config.toml
n_layer = 25
d_model = 64
n_head = 1
n_kv_head = 1
head_dim = 64
d_mlp = 192
vocab_size = 31805
activation = "swiglu"
norm = "rmsnorm"
norm_place = "pre"
norm_eps = 1e-05
positions = "rope"
rope_base = 10000.0
rope_fraction = 1.0
qk_norm = false
attn_scale = 0.125
bias = "none"
tie_embeddings = true
parallel_block = false
init = "normal"
init_std_qkv = 0.0613
init_std_o = 0.00867
init_std_up = 0.0613
init_std_down = 0.005
optimizer = "soap_variant"
lr = 0.00781
lr_mult_qkv = 0.7
beta1 = 0.95
beta2 = 0.95
lr_head = 0.0112
grad_clip = 1.0
warmup_steps = 200
schedule = "wsd"
decay_fraction = 1.0
decay_shape = "linear"
final_lr_fraction = 0.0
batch_tokens = 32768
seq_len = 512
doc_mask = false
train_tokens = 132500000
steps = 4044
dataset = "wikipedia_en"
Each number is 128 + 32 x the weight over the matrix's rms, rounded and kept within 0 to 255. Layers, rows and columns count from 0.

# layer 13 MLP up, 192x64, rms 0.23, rows 147-181, columns 0-63
[[159  85 115 138 131 174 121  95 155  99 106 157 165 133 185  82 138 126 126 110 112 147 139 137 157 128 159 125 178  97 113 157 104 117 135 140 137 158 136 164  63 118 151 137 145 118 123 104 136 165 193 168 147  88 121 153 126 122 178  52  65 159 159 125]
 [142  93 111 146 126 161 103 154 126 186 127 164  78 169 127 126 188 103  62  79 132 105 102 176 211 145 105  68 172 125  92 131 197  62 159 150  72 159 128 136 153 153  84 128 147  96 113  86  99 172  76  87  59 145 120  79 151 159 132 136 101  70 167 156]
 [112 136 120 178 144 159 171 127 146 119 131 159 109 162 140 141 160 107  90 129 138 131 186 103 122  66 181  73 122 128 141 110 157 127 173 154 163 101  81  28  22 100  86  89  91 101  96  94 153  91 139 123  57 159 146 112 138 158 116 158  88 105  96  68]
 [165  50 186 122 124  93 128 113 139 139 213 182 138  95 108 140 143 138 136 127 136 115 144  68 104 203  76 159  78 171 103 164 160  53 161 178  98 173 101 111 172  91 183 102 124  81 117 168 171  99  83 139 161 122 138 159 145 132  71 107 209  45 137 112]
 [ 69 147 169 133 120  98  43 124 145  83 157 168 145 144 170 158  98 136 161 144  91 150 101 193 120 160 116 135 184 111 135 124 139 131 186 118 162 139  88 138  96 137  75  97 148 144  85  54 109  99  97 114 143 138 155 106 158 118 142  74 121  95 159 155]
 [158 120 104 117 112 115 152  75 170  99 112 116 111 137 129  97 141 116  59  86 121 162 115  95  91  92 165 123 132 131  92 143 123 118  98 154 152  85 114 135 126 107 160 138 120 128 124  88 150 131 196 137 141 119 109 173 124 123 128 149 141 113 134 101]
 [ 68 148 151 142 153 136  97 124 115 133 183 165  93 138 133 136 139 114 163  99 158 140  90 149 101 112 139 143 163  87  71 118 161 102 125 144 133 106 149 205 156 121 135 146 216 113 114  97  90 141 129 107 114 141 123  98 118 143 120 152 125 158 127 133]
 [161 109 101 127 151 120 161 145 104 140 127  43  82 164 177  73  35  60  35 143  81 182 171  88 201 125 170 171  87 169 107 145 119 130 177 182 203  76 103 153 152 152 140 164 178 169 118 142 111 167 117 118  96 128  85 117 111  92 127 103  88 186  67 119]
 [175 102 175 169 139 118 113 154  71 178 113 118 142 178 150 142  97 107 151 145 148  72 148 134 147 163 158  74 127 122 136 114 146 160 126 114 145 153 113  92 144 130  70  82 127  78 161 141 131 116 165 117 142 103 130 103 103  55 136 161 136  85 119 115]
 [ 98 139 105 132  55 153 104  87 138 117 144 141 177 145 135 154 127 132 130 146 182 122 137 122 107  83 144 157  73  96  67 107  92 146  87 107 145 133 157 116 149 134 111 116 134 101 119 127 125 148  92 109 134  99 101 142  92 151 146 129 136  80 156 141]
 [128 144 130 119 159 139 136 143  88 113  93 142 174 122 115 136 126 153 147 127 147 108 140 157  74  98 133 138 123 178 122 128 122  93 152 133 125 165 111 151 131 127 152 155 167 192 120 106 112  83 178  81 114 129  60  77  92 115  98  74 144 133 111 165]
 [144  99 151 179 158  93 115  91 114 104 149 114 110 110 194 129 147 138 109 143 152 164 134  83 159 135 122 148 108 152 101  95 140  83 101 132 189 153 112 160 104 102  88  91 136 159 121 123  96 156 152 176 143 166 128 141  89 124 102 128 172 151  85 100]
 [119  58 169  99 116 111 144 104 121 135  83 155 134 122 165 115 105  90 116 134 124 143 180 128 159 143 113  75 110 149 132 139 125 158 162 157  89  95 105 113 178 158 179 152 122 124  71 135  80  84  76 153  97 142  73 136 148 125 145 172 146 119  96 151]
 [149 116 110 197 108  51 181 158  99  94 152 152 136 176 105 141  94 156 141  91  81 169 107 114  90 184 126  42 167 128 143 103 135 128  79  58 152 133 171 129 155  89 152 193 146 204 154  98  81 116 175 127 167 108 181 201  82 119  93  52 167 163  73 139]
 [ 65 155 141 168 164  95 183 133  95 118 110 118 105 101 127 132 139 161 123  84 161 135 139 113  44 147 163 160 166 150  80 132 132 115 131 113 147 103 115 103 132 158 176 166 139 152  89 148 160 129  92 107 168 138  99  84 180  91 146 151 182  78 139  97]
 [ 90 149 129  94 110  58 179 129  99 113 113 138 168 125 160 107 132 111 152 132 132 117  86 115  93  85 134 169 142  95  70  98  93 152 100  99 146 137  85 159 143  80  80 137 164 115 136 191  89 155 122  95 138 106 163 107 108 101 137 156 141 167 138 101]
 [146  91 132  67  41 184 169  91  86 156  96 109 129 139  39 170 157 117 134  74  92 114 130 109  81  57  91  65 100 136 142 132 143 175 139 106 150 117 140 138 161 147 216  51 127 167 160 142  84 189  78 117 106  85 145 142 102 152 171 126 113 158 113 141]
 [122 107 114  98  68 181 160  96 124 154 113 144 121 134 183  64 129  80 194 100 123 126 149 157 175 103 190  78 147 130 156  68 137 105  64 180 138 127 106  95  99 124  84 111  73 144  92  72 169  81 148 141 178  55 121  94 109  74 157 164 125  81 115  92]
 [124 129 100 101 129 127 112 112 105 163 126 101 138 128 142 101 156 142 150 155 135  89 129 107 108 186 129 132 125 187  91 169 113 135 122 130  78 211 123 131 169 204 196 169 186 197 125 128 134 113  84 134 137 126  98  63 117  95  81 183  95 122 130 131]
 [118 112 178  86  94  89 158 162 132  95 100 126  80 121 107 141 166 150  93 113 122 125 137 159 133 171  76 146 151 153 172 121 121 145 119  78  83  70 139 142 154 142 225 125 190 108 103 132  80 150 156  89 103 107 110 126 122  99 153 122 127 149 138  94]
 [133 168 175 108  81 155 116 124 140 148 137  71  48 156 149 109 140 105 129 108 194  97 162 110  60 151  80 109 169 126 126 147 131 129 128  83  88 131 178 139 125 180 213 166 104 126 105 104  73 103  94 123 108 160 139 155 129 159  81 119  99 109 154 145]
 [144 139 121 157 141 114 188  82 165  98  86 157  62  64 115 167 143 123 110  64  45 141 144 141 141  86  94  78 165 108 121 164 173 160  90 121 166 238  33 143 121  87 107  61 104 163 162 208  80 184 200 129 129 186  56 139 112 185 148  89 115  75 145 107]
 [130 113 191 107 157 157  67  88  96 161 108 144 108 145  67 155 157 141 100 146 132 124 138 109 150 126 138 116 162 153 104 166 121 104 115 176 124 193 110  98 134 127 118 105 191 104 128 159  96  80 135 115  78 139 107 177 133 108 158 165 137 124 155 141]
 [114 190 109 126  75 194 134 164 142 127 116 149  90 161 141 127 155 135 176 125 154 124 119 114 132 186 129 141 144 123 144 118 157  99  99 126 133 131 102  99 137 144 204 131 134 154 178 100 112 139 129 119 137  78  82 131 139 146 143 140 131 124 177 124]
 [123 171 134 114 140 125 121 109 134 134 175  57  87 146 146  60 103 165 112 107 127 202 131 155 116 113  89 125 105  97 137 119 125 117 124 127 132 136 104 157 129 142 141  74 163 118 174  85 111 177 174 133 170 123 105 150 128 101 110  79 103 188 142 141]
 [127 180 142 133  78 141  94 103  97 140  87 144 134 156 162 160 116  67 149  92 118 113 110 115 123 121 122 151 141  79 142 168 178  87 141 117 127 124  98 159 127 132 139 170 140 131 133 132 138 146 119 153 115 119  98  96 145 160 208 143 115  95 138 134]
 [127  81 141 155 129 123 150 141 155 166 129 205 101 145 120 175 108 182 103 119 145 143 111 166 117 139 114  95 118 145  95 149 145 124 128 121  70 114  77 101 153 144 127 104 152 126  96 110 120 122  70 180 125 164 131 115 146 144 155 100 174 142 161 112]
 [119 119 154 142 111 130 100 106 118  85 157  69  55 149 104 146  90 106 152 173 131 106 140 108 180  55 103 152 117 113 105 178  59 162 111 113 169 106 134 119 106 151  98  98 141 179 137 129 122 145 127 159 102 108  95 142 166 144 133 110 125  64 119 138]
 [128 108 121 118 108  85  77  89 124 136  94 189 155 109 129 160 157 154 122 124 129 118 128 121 120 160  79  98  78 156  74 127 126 161 141 127 124 111 138 127 143 140 126 102 115  68 136 144 166 137  79 124 135 117 155 101 148 130 113 106 138 117 146 112]
 [ 63 140  85 151 187 108 139 115 228 120 164 120 163 143 157 153 152 138 141 129 109 119  91 162 144 144 146 217 122  83 134  64 125  84 109  82 108 129 158 113 167  94 131 180  79 144 134 105 123  96  68 141 121 196 123 114 145  86 103 122 116 143 168 144]
 [176 133 117 127 176 132 153 152  82 146  99 116  93 102 120 143 119 127 131  83  90  99 187 133 149  83 144 129 128  73 105  93 135  87 115 126 103 165  91 129 115 145 196 143 121 167 192 124  80 147 132 115 132 150 170 110 166  67 109 167 158 138  99  67]
 [154 117 129 101 133 128 151 158 134 148 105 120 113  99 121 136 171 173 114 137 121 125 130  97 125 129  94 139 147 143  82 134 116 136 158  89 125 121 109 108 139 138  89 102 161 138 145 200 136 156 125 112 111  95 118 146  92  59  91 148 154 155  81 152]
 [123 159 145 145 109 161  84 131 127 163  69 172 124 179 102 128 122 122 195 128 144 134 139  92 109 165  64 116 139 103 121 140 152 129 164 123 114 164  68 130  54 121 138 124 142 114 193 168 132 124  91 119 137 186  96 148 118  94 154  91 174  94 145 175]
 [104 147 131  67 138 145 129 199 110 175 111 203 146 150 116 149 105 116 112 163 148 193 109 144  79 125 144 124 137 146 110 104  97 131 147  76 122  77 121 139 104 151 118 147 138 198 119 106 161 128 126 152 173 128 106 138 137 170 129 171 197 148 123 112]
 [118 141 147 101 128 122 119  41 122 163 155 110 174 150 100 140 109 140 148 100  97 157 104 120 152 132 125 138 156  98 147  83 192 137 139 118 153 128 138 108 140 111  77 181 166  55 120  69 100 111 165 117 138 125 142  85 151 174 111 129 160 114  45 125]]
# layer 13 MLP down (transposed), 192x64, rms 0.225, rows 147-181, columns 0-63
[[100 155 111  91 141 112 167 114 100 127 112 143 171 101 146 146  99 180 150 194 169  96 138 130 126 161 161 145 119 107 119 118 132 112 167 161 114 130  99 168 103  98 199 134 106 148 121 136 179 166 140 166 117 107 123 151 118  92 119 110  93 132  68 103]
 [130 139 162  90 168 154 159 181 149 126 127 146  96 115 158 141 129 143 103 206  85 113 125  29 120 109 140 108 113  83 112 174 126  89  97 100 124 103  88 137 104 149 119 139 139 166 144 139 151 141 140 141 153  98 128 209 125  99 115  88 144 106 115 146]
 [ 96 123 100 150 136 109 159 171 118 137 132 204 109  54 141 158 149  83  88  91 125 128 134 149 108  79 145 107 117 117 106 164 103 152 131 200 176 120 119  97  37 144  88 120 122  80  50  39 168  85 148 183  45 124 120  80 149 119  99 150 105 171 124  89]
 [141  60 119 140 165 133 133  97 181 194 160 142 186 142 129  99 151 132  98 118  97  68 110 170  86 172  44 134 148 193 171 110 157  37 157 138  96 136  71  92 131 102 125  91 141 154 125 140  77 159  90 109 188  76 183 169  89 127 170  64 108  65 135 158]
 [113 133 137  47 159 129 180 155 113 181 176 196 142 158 189  97 121 115 152 129 126  97 101  36  81 110  85  86 101 137 138  84 137 143  89  81 124  98 114 104 170 119 136 115  94 141 143 120 143  87 179 119 145 154 103 129 130 105  90 108 148 101 116 125]
 [113  93  99 123 137 122 191 121 131 181 125 167 146 122 125 156 120 138 127 172 130 155 166 106 180 125  75 144 194 110 122 121 153 123 185 152 145 111 141 134 138 114  82 170 134 107  81 168 148 128 128 116  81 136 126 171 164 107 154 128 135 124  84 159]
 [135 188 106 165  67 167 132  76 143 132 118 125 102 166 156 105 149 176 150 177 130 108 134 140 172 128 120  71 130 156 156  95 111 197 151 114  94 170  78 169  91  92 112 157 149 129 139  76 148 143 108 123 132 109 117 120  99 138 162  80 172 103 151 134]
 [196 108 132 106  94 160 138 155  94 153  87  95  57 158 172  98 110  70 129 178 141 144 178 129 133 146 176 139  97 187  94 114 112 149 157 174 154 116 152 102 165 156 144 156 128 224 119 162  51 151  93 121  62 141 114  69  69 166  83  52  61 165 123 168]
 [ 99 132 105 146  70  99 127 118 148 151 132  98 132 143 153 113 157 124 125 103 120  97 103 171 202 125 126 164  96 142  93  79 105 166 123 165 204 184 127 103 161 154 119 146 127 115  92 109 181 130 163 160  66 133 123  54 127 170  96 137 133 158 103 110]
 [163  98 127 155 145 166  87 124 113 173 144 135 117 140 177 156 109 111 106  94 121 123 118 107 139 144 154 139 162 110 100  73 140 110 145 118  86 141 129 117 125 139 114 147 130 147 187 150  89 114 122  91 123 113 132 119 149  89 168  92 123 127  55 114]
 [111 128  58 121 129 128 124 138  94 125 157  97 107 122  70 173 146  76 106 144 124 125 155 123 131 113 143 151 142 101 143 162 144 151  77 101 205  84 166  99 133 129 149 152 139 175 122  77 109 154  66 143 105 124 131 175 122 215 124 135 126 157 209  96]
 [ 81 119 137  88 125 163 170 100 163 112 100 137 191 118  92 134  90 131 161 151  84 154  82  83 101 154 117  81 181 118 146 141 128 125 128 118 145 133 135 138 140 149 120  90 144 119  56 175 140 118 146 108 122 131 152 164 146 111 141 134 157 127 138 164]
 [137  75 177 201 107 125 113 104  92 145 133 141 167 145 119 145 134 119 197 169 102 154 208  94 189 142 166  99 198 118 139 190 135 151 165 157 125 146 155 119 136 101 133  78 152 113 105 142 147 105 119 108 111 131 126 144 133 130 161 130 145 135 113 148]
 [114  94  66 132 124  82 161 152  97  91 112 128 132 168 131 109 133 225 136  73 122 134 128 101 159 169 114  80 148 106 194  81  96  95 146  77 138 145 171 170 138  93 102 209 135 108 157 149 113 164 140  93 165 104 150  88 157 134 200 154 162  78 143  71]
 [104 198 122 118 150 131 101 131  96 152 120 103 166 138 132 146 134 169  72 161 106 161 100 115 181 121 138 139 168 132 107 145 114 149 178 131 160 135 112  62  97 134 142 103 105 158 153 113 105 155  76 146 154 130 120 138 106 176 180 104 102 157 178 130]
 [110 172 105 118 110 110 151 103 151  74 116 127 138 119 147 146 151  81 116 139 132  95 126  92 132  76 135 119 136 101 127  86  69 173  81 103 101 154  91  97 169  14 119 131 146 114 123 177  61 130 128 108 104 124 161 132 118 123 143 142 105 128 105 105]
 [ 99  54 107  94  30 109 181  55 102 144 129 113 105 148  49 129 117 123 135 127 117 146 176 132 118 177 119 117 120  69 138 119 131 145 109 117 156 130 109 140 153 155 145 142 159 136 137 133  74 195  48 152 106  88 139 118 126 153 145 148 160 135 101 109]
 [149 176 117 207 123  89  60 116 114 138 149  75  72 188  54 123  93 103 148 169 100 140 124 116 137 171  91 130 109  93 116 143 129 129 165 153 101 126 109 107 136 151 181 127  97 133 144 135 137 133  96 149 189 138 149  72 110 188 127 136 103 143 153  91]
 [129 142  86  62 156 132 134 117 118 109 147 130  99 137 127 111 125 109 141 198 182 144 165 156  83  96 163 128  78 142 127  97 177 163 166 160  96 184 152 164 199 152  74 101 132 149 109  84 150 138 131  77 121  51 102 173 108 136 123 155 112 135  83 117]
 [128 131 140 100 191 175 182 124 137 181 137 147 161  98 133 109 139 169 160 131 150 121  74 134 108 123 147  83  93 115 146 215 149 131 150 153 137 102 141 138 101 114 118 148  63 117 144 115 178 136 145 146 133 186 155 137 135 145 134 124  93  76 153 188]
 [123 130 145 106 132 101  99 142 112 121 187 108 101 151 155 125 184 125 163 102 152 135 118 116 123 129 123 158 122 148  50 110 134 166 134 139 131 155 162 150 116 220 141 179  93 118 140  71 132 159 133 149 144 139  90 135 115 161 124  78 111 156 145  95]
 [ 84 157 134 214 137 140 174 108 152 142 110 106  78 132 105 105 119 142  63  74 186 116 133 101 127 116  14 121 118 125 152 110 124 130 134  67  38 167 115  81 133 132  99 119 140 117 110 219 108 135 199 136 172 211 177  77 126  62 127  89 108  36 134 108]
 [170 138 115  94 139 178 143  99 109 142 135  92  80 150 125 164 151 101 105 187 159 154 154 121 153 122 165 117  84 187 140 145 126  90 180  94 158 158 149 121 143 146 122 128 161 203 110 101  85 113 117 112  89 129  77 128 103 146  94  92 119 151 190 107]
 [110  72 119 146 103 103 151  91 113 126 142 119 149 116 120 118  92 116  71 117 140 153 188 154 194 150  64 103 136 133 128  98 110 126 185 130 133 117 125 104 152 131 136  93 194 150  90 151 102 172  94 105 147 118 148 149  73 104 102 114  70  84 182  90]
 [ 88 160 139 116 115 152 138 119 134 137 127 161 202 106  87 168 150 129 121 216 132  90 141 131  95 154 145 120 125 150  95 163 149 168 141 145 154 138 149 103 152 114 115 129 108 107  80 126 209 129 134 115 102 160 121 136 162 212 168 157 148 137  80 179]
 [141 138  75 196 100 120  81 124 160 113 119 119 146 135 108 109 113  47 120 168 145  91 153 150  75 121  55 150 187 195 125 125 123 128 136 111 157 159 133  79 108 144 125  92 103 129 138  85 130 119 116 164 128 149 113 158 136 124 166 190 170 158  90 176]
 [144 151 120 138  84 134 109  86 108  82 125  81 110 106 147 170 114  97 148  83 109 114 151 161 108 136 187 114  79 122 158  94 104 157 101 135 173 134 167 130 129 142 145 145  62 145 134 130 143 131 122 159 117 130 140  92 141 141 137 185  87 148 133 105]
 [111 150 163 151 154 104 174 147  97 124 169 162  67 131 122 141  90 121 104 142 109 209 180  67 197 164 122  98  95 102 126 108 101 116 108 139 150 110 152 134 129 144 114 196 165 166 124 100  85 117 134 156 104 116 129 113 112 118 153  96 135 135 119 119]
 [141 103 147  93 106 112 112 136  74 158 127 130 131 124 110 187 127 129 112 186 145 138 143 105  98 133 147  80 123 115 101 142 122 140 104 117 110  97  88 144 158 148  95 104 101 155 148  94  86 116 137 139 173  88  76  83 138  91 160  88 106 146 131 119]
 [135 157 137 169 163 104 117 185 150 135  86 126 147 143 208 146 130 120 116 132 128 108 123 136 124 108 118 146 154 123 160  65 176 118  89  71  88 141 140  81 105 151 124 156 101 141 116 139 171 107 155 127 163 152 157 128 161  84 132 160 108  64 104 127]
 [104 119 109  61  88 136 135 142 166 138 150 139 225 166 112 106 176 184 117 136 133 140  80 137 119 108 155 121 136 188 158 167 125 106 130 148 122  90 174  95 120 116 111  78 136  91  32 163 146 118 140 125 114 152 127 167 108 143 109 125 129 130 104 183]
 [146 160 167 126 148 157 109  68  75 116 152 117 116  69 162 146  83  61 166 120 107 119 108 138  89 150 187 101  62 146 172 118 124 143 106 138 176 127 180 141  98  96 189 110  49 119 149 135 150 146 123 121 146 184 137 172 168  96 129 153 123 109 162 126]
 [127  99 123 115 102  83 153 105 158  55 175 111 140 105 126 169 133 147 106 108 142  98 138 189 161 116 152 159 107 113  78 123  99 129  85 149 162 131 143 134 154 161 128 122 106 163  77  77 182 150 181 145 113  85 121  61 118 170 112 129  84 195 129  88]
 [130 113 135  96 113 133 136 122 122 115 109  99  87 126 107 193  75 151 126 190 121 150 121 112 146 112 154 121 102 156 128 190  96 156 160  90 129 112 116 106 133 106 121 178 140 173 104 142  65  95 109 111  95 114 102 152 107 145 116 105 195 160 121 164]
 [ 92  39 108 133 126 127 152 121 141  76 150 147 130 122 141  56 164  61 136  83 138 143 124 145 152 150 114 150 165  87 145 116 122 119 126  97 145  96 153 151 107  91 116 139 147 131 149 170 107  95 104 144 146 117 125 173 134  87 152 121  98 126 159 165]]
# layer 13 MLP gate, 192x64, rms 0.213, rows 148-182, columns 0-63
[[115 100 152 153 177 103 141 145 136  97 134 101  97 129 132 141 122 107 147 121  67  62 153 112  66  79 155 152 160 143 109 149 157 127 132 148 117 129 146 144 137 194 117 120  99 122  92 143 150 130 131 134 162 119  74 220 166  84  74 158 108 204 116 124]
 [ 43 117 107 123 168 108 140 130 108 107 152 162 110 108 114 154 168 119 153 141 107 124  96 140  93  97 145 130  97 204  24 139 118 134 124  91 128  76  95 148 160 101 147  99 170  86 140 110 154 222 111  97 115  83  81  99 203  87 159 139 144 163 153 105]
 [141  29 151 173 171 183 177 152 124  84 187 114 142 141 131 101 180 134 127 126 122 111  72 119 128 119  85 130 149 165  88  64 138 134 151 136 111 133 139 178 128  97 157 121 123 148 129  95  91 146 126 118  90 138 152 183 108  81  97 139 155 108 165 107]
 [155 120 140  95 106 172 174 159 139 153 136  83 120 128  64 151 210 113  93  83 122 153 137 128 134 141 113  81  90 104 177 170 154  97 118 118  77 163 178 112 107 172 195  95  98 153 143  73 157  84 133  72 100 124 198 136  77  98 164  63 162 167 105 124]
 [110 139 103 102 135 120  81  94 131 165 104 117 138  83 120 132 101 141 160 134 119 110 161 103 116 163 114 104 116 129 133 146 150 110 174 146 133 139 157 169 222 164  87  44 113 183 141 166 158  65 150 159 131  63  98  92 173 138 126 139 168 155 140 149]
 [101  92 133 253  95 110 147 134 152  82 160 157 142 153 142 133 106 160 140 120 129  80  87 125  87 139 138 116 143 158 159 148 119 179 139  83 136 115 119  80 148 160 142 172 156  82  64 145 112 147 109 123 176 136 177 161 116 106 135  96 139 152 150 106]
 [123  93 114 151 137  98 148 156 125 152 168 136 121 138 111 159 121 119 136 158 135 139  75  77 117 148  77  89 130 134 100 170 137 126 115 148 160 147 124 142  79 137  99 164 143 117 137 189 142 118 186 122 117  97 128 137 114 134 115 159 101 132  96 189]
 [110 131 150 174  28 149 107 169 105 153 114  99 111 130 181  76 131 129 168 128 134 143 140 131 143 127 105 113 104 115 126 104 139 165 130 152 145 147 118  97 179  85 137 144 102 128 107  69 122 182 202 119 130 145 134 114 134 116  97  59 124 105 147 109]
 [132 142  50 157 154 172 106 103 186 116 164 182 168 149 131 152 181 116 142 126 139 125 121 135 127 113 114 167  57 121  73  79  90 158  96 158 151 134 109  92  97  74  90 121 125 113  77 167 142 174 128 121 145 100 136 162 156  84 173 163  86 104 158 150]
 [132  74 135 152 153 141 134 213 119 115 114  67 155 136 118 143 144 148 123 100 107 111  91 186  98 132 161  75 135 147 141  79  82 120 182 148 153 144 137 137 161  96 166 126 154 141 149 179 166 135 158 121  93 123  85  78 176  86 196 125 133 121 151 119]
 [ 84 132  92 104 105 134 151 116 123 136 122  93 135  77  97 172 131 129 123 115 127  76 113 127  40 126 114  38 147 129 110 161 122 188 115 117 100 116 152  99 153 162 174 141 165 141  85 174 145 111 141 134  77 131 158 106 147 148 118 133 132  97 148 207]
 [123 138 140 128 167 151 147 118 141 125 163 164 126 172 153 133 128 122 113 180 158 178 163 131 172 116  99  89 122  89 169  79  84  90 125 112 103 133 186 162  94 154 167 139 119 137 122 153 161  89 108 138  58  80 147 169 128 165 136 120  94 105  93 167]
 [ 96 110 130 151 131 173 155 153 116 109 124 131 146 105  70  96 123 149 123 152  75  79 157 122 110 114 117 175  75 130 119 101 145 115 135 141 161 195 152 186 106 103 116 136  94 112 170 137 110  90 141 106 109 146 101 150 146 112 103 130 149 129 151 111]
 [ 40 180 120 121 112  89 157  82 104 138 101  98 148 143 153 127  94  74 126 118  96 159  80 113 134 130 128 152 187 173  86 137 126 175 155 117 133 131 135 156  91  98 131 124 168 102 126 124 188 112 106 138 162  88  72 138 104 124 133 134  93 102 146 154]
 [ 98 153 151 175 153 117 100  96 157 105 172  77 115 126 148 186 120 147 108 176  98  96 105 115 181 161  64  58  99 142 108 100  86 170 144 166 136 118 106 142  67 124 182 102 107 121 122 166  70 125 185  93 133 124  97 116  88 149 168 107 154 156  92 152]
 [147  31 131  84 109 199 172  86 173 145 140 154 109 139  36 122 169 140 140  85 115 131 130 107 125  61 155  88 137 144 133 179 169 158 167 147 145 124 123 161 129 115 172  58  56 148 145 135  64 208 129 138  81  90 111 172 126 209 130 185 138 133 124 141]
 [ 79 114 118 137 129 112 120 202 145 143 101 123  98 131  82 113 124 133 126 111  97 100 114 122 130 139 141  97 147 160 150 134 131 139 125  80  96 114 171  67 201 101 117 155 123 162  43 113 148  86 125  79 113 155 160  82 176  99 142 121 103  85 115  95]
 [103 125  81 118 181  93 156 144  93 139 137 165  96 106 162  74 180 155  98 168 126 182 140 110  97  95 149 152  83 157 113  36 152  99 133 101 117 185 183 164 160 123 134 148 150 104  85 155 121 161 183 130 110 128 104 138 105  75 175 151  93  89 113 141]
 [141 173 117 143  93 181 126 155 121 129 120 168 145 104 170 110 140 155 116 145 121 122  64 140 142 103 194 109 114 135 159  93 113 114 187 133 100 137 136 128 105  81 173 144 119 147  56  79 160 145 114 167 130 164 133  99 113 144 155 127 149  99 203 154]
 [122 120  90  87 149 209 129 170 122 109  85 114 147 105  85 188  90 133  98 142  37 121 154 169 158 125 108 112 118 114 219 116 103 125  83 147 146  93  78  76 181  37 104 162 132 155 124 199 155 141 171 101 106 101 137 168 200 132 161 179 122 169 141  97]
 [120  98 112 107 143 183 109 190 110 134 117 100 122 113  65 156 158 181  91 150  69  95 112 129 115 118 130 159 107 138 170 118 124 142 139  96 137 145 135 114 168 150  55 100 157  79 139 164 174 173 155  50 112  99 157 117  45  90 132 104 169 120  81 121]
 [121 141 140 157 112 167 134 152 155 152 205  93 156 162 137 126 171  90 141 145 104 162 173 133  73 143 151 131  67 161 140 133  86 122 133 101  99 206 127 120  81  90 157 143 159 174  83 118 126 155 181  91 100 112  96  69  99 104 101 112 164 178 157 169]
 [116 132 114 113  84 119 154 193 190 124 111 194 138 150 152 128 157 138 203 122 131 103  93  79  84 132 180 141  96 123 112 156 151 146 118 120 125 120 181 106 120 113 154 167  28 146 156 117 146 138 129 177 145 143  99  76 156 122 123 167 188 102 113 164]
 [131 140 129 117 169 112 120 145 122 132 110 159 146 172  97 172 148 151  89  81 132  95 145 106 106 203 153 156  77 125 110 105 155 120  66 104 105 134 143  72 167 156 126 148 177 174 169 135 141  93 121 139 155  85 132 119 165 156 174 162 164 170 126 174]
 [112  77 149 148 168 117 166 166 141 135 117 140 115 167 105 144 153 161 166 118 122 154 115 180 171 147 204 110 140  79 131 129 115 145 142  99 103 169 168 182 188 144 140 123 135 130 131 158 108 115 108 146 149 126 164  94 153  96  60  72 114 103 152 130]
 [130  74 138 122 161 104 116 163 141 182 112 159 123 141 105 150 123 182  85 115 162 154 154 128 134 164  19 127 159  90 109 132 127  75 122 102  37 101  81  78 124 120 168 153 185  57 120  86 109 157 127  97 118 163 129 104 151 162 119  68 106 123  99 156]
 [139 151 122 139 187 112 137 117 110 120 124 126 148  92 161 139 158 157  96 106 126 189 177 115 180 116 161  90 158 122 107  48 141  97 132 137 175 181 119 137  97 139 137 126 138 158  90 146  86 148 120  59  96  95 153  90 107 144 189 136 142 209 172 126]
 [ 99 125 110  84 144  95 141 138  99  94 146 123 177  91 126 120 126 129 124 137 164 106 129 159  95 135  80 150 136 152 100 144 105  92 140 119 187 135  61 165 122  56 102 150 163  90  82 172  79 146 146 164 119 163 157 163 172 124  75 138 156 200 192  78]
 [123  99 119  54 103 222  98  75 127  97 155 125 150  84 104 129 134 139 120  89  97 111 121 118  93  97 105  54 110 126  94 138 124 123 176 139 146 117 156 227 152 137 184  62 103 152 147 144  74 163 114 138  89  27 122 101  93 201 156 139 100 192 115 177]
 [ 75 133  66 155  75 129 122 122 160 139 139 167  82 136 144 118 116 128 182 108 122 131 132 141 130 173 150 131 166 101 122 144 115 145 119 157 109 113  62 142 103  94  99 125 138 137 122 132 161 129 161 138 130 180 129 101 140 183  99 104 164 139 117 101]
 [174 144  52 159 116 146 127 137  84 137 133 116 113 125 130 111 132  99 173 136 146  75  96 115 101 134 188 107  91 112 143 131 129 138 120 139 138  99 143 143  98  84 184 116 104 232 178 167 127 104 156  99 134 170 162 109 132 118 117 207 161 120 171 128]
 [155 152  71 128  95 147  83 135  97 189 116 104 104 170 112 145 123 111 128 123  99 146 103 117 123 150 111 100 112  96 158  93 136 118 155 164 116  86 133 148 187 130 138 145 146 147 143 131 111 115 124 127 169 107 153  99 149 125 181 139 128  69 104 122]
 [119  67 102 124 176 109 148 133 190 137 170 118 107 130  98 120 217 133 143  75 120 121 131 180 119 159 127 142 157 153  99 143 149 169 132 134 135 128 117  93 145 114 104 128 132  64  87 104 134 181 127  75 127 187 158 195 148  67 188 104 113  79 156 129]
 [190 126 138  53 122 134  98 170 170 127 146 184 119 135 133  80 121 183  89 148 105 102 110  97  99 173 154 151 103  78 122 104 148 156 216 115 149 118 151 128 107 126 160  83 163 157 103 101  94  89 133 135  87 117 140 100  78 134  30 134  98 144 161 182]
 [103 119  88 126  73 106 150 103 131 140  94 131 147 136 121 171 124 166 104 161 127  82 100  86  55 134 114 111 155 168 107 135 108 128 144 150 141 191 109 152 139 101 188 161 146 136 106 109 178 113 123  78  67 128  77 181 135  74 114 130 121 128 147 153]]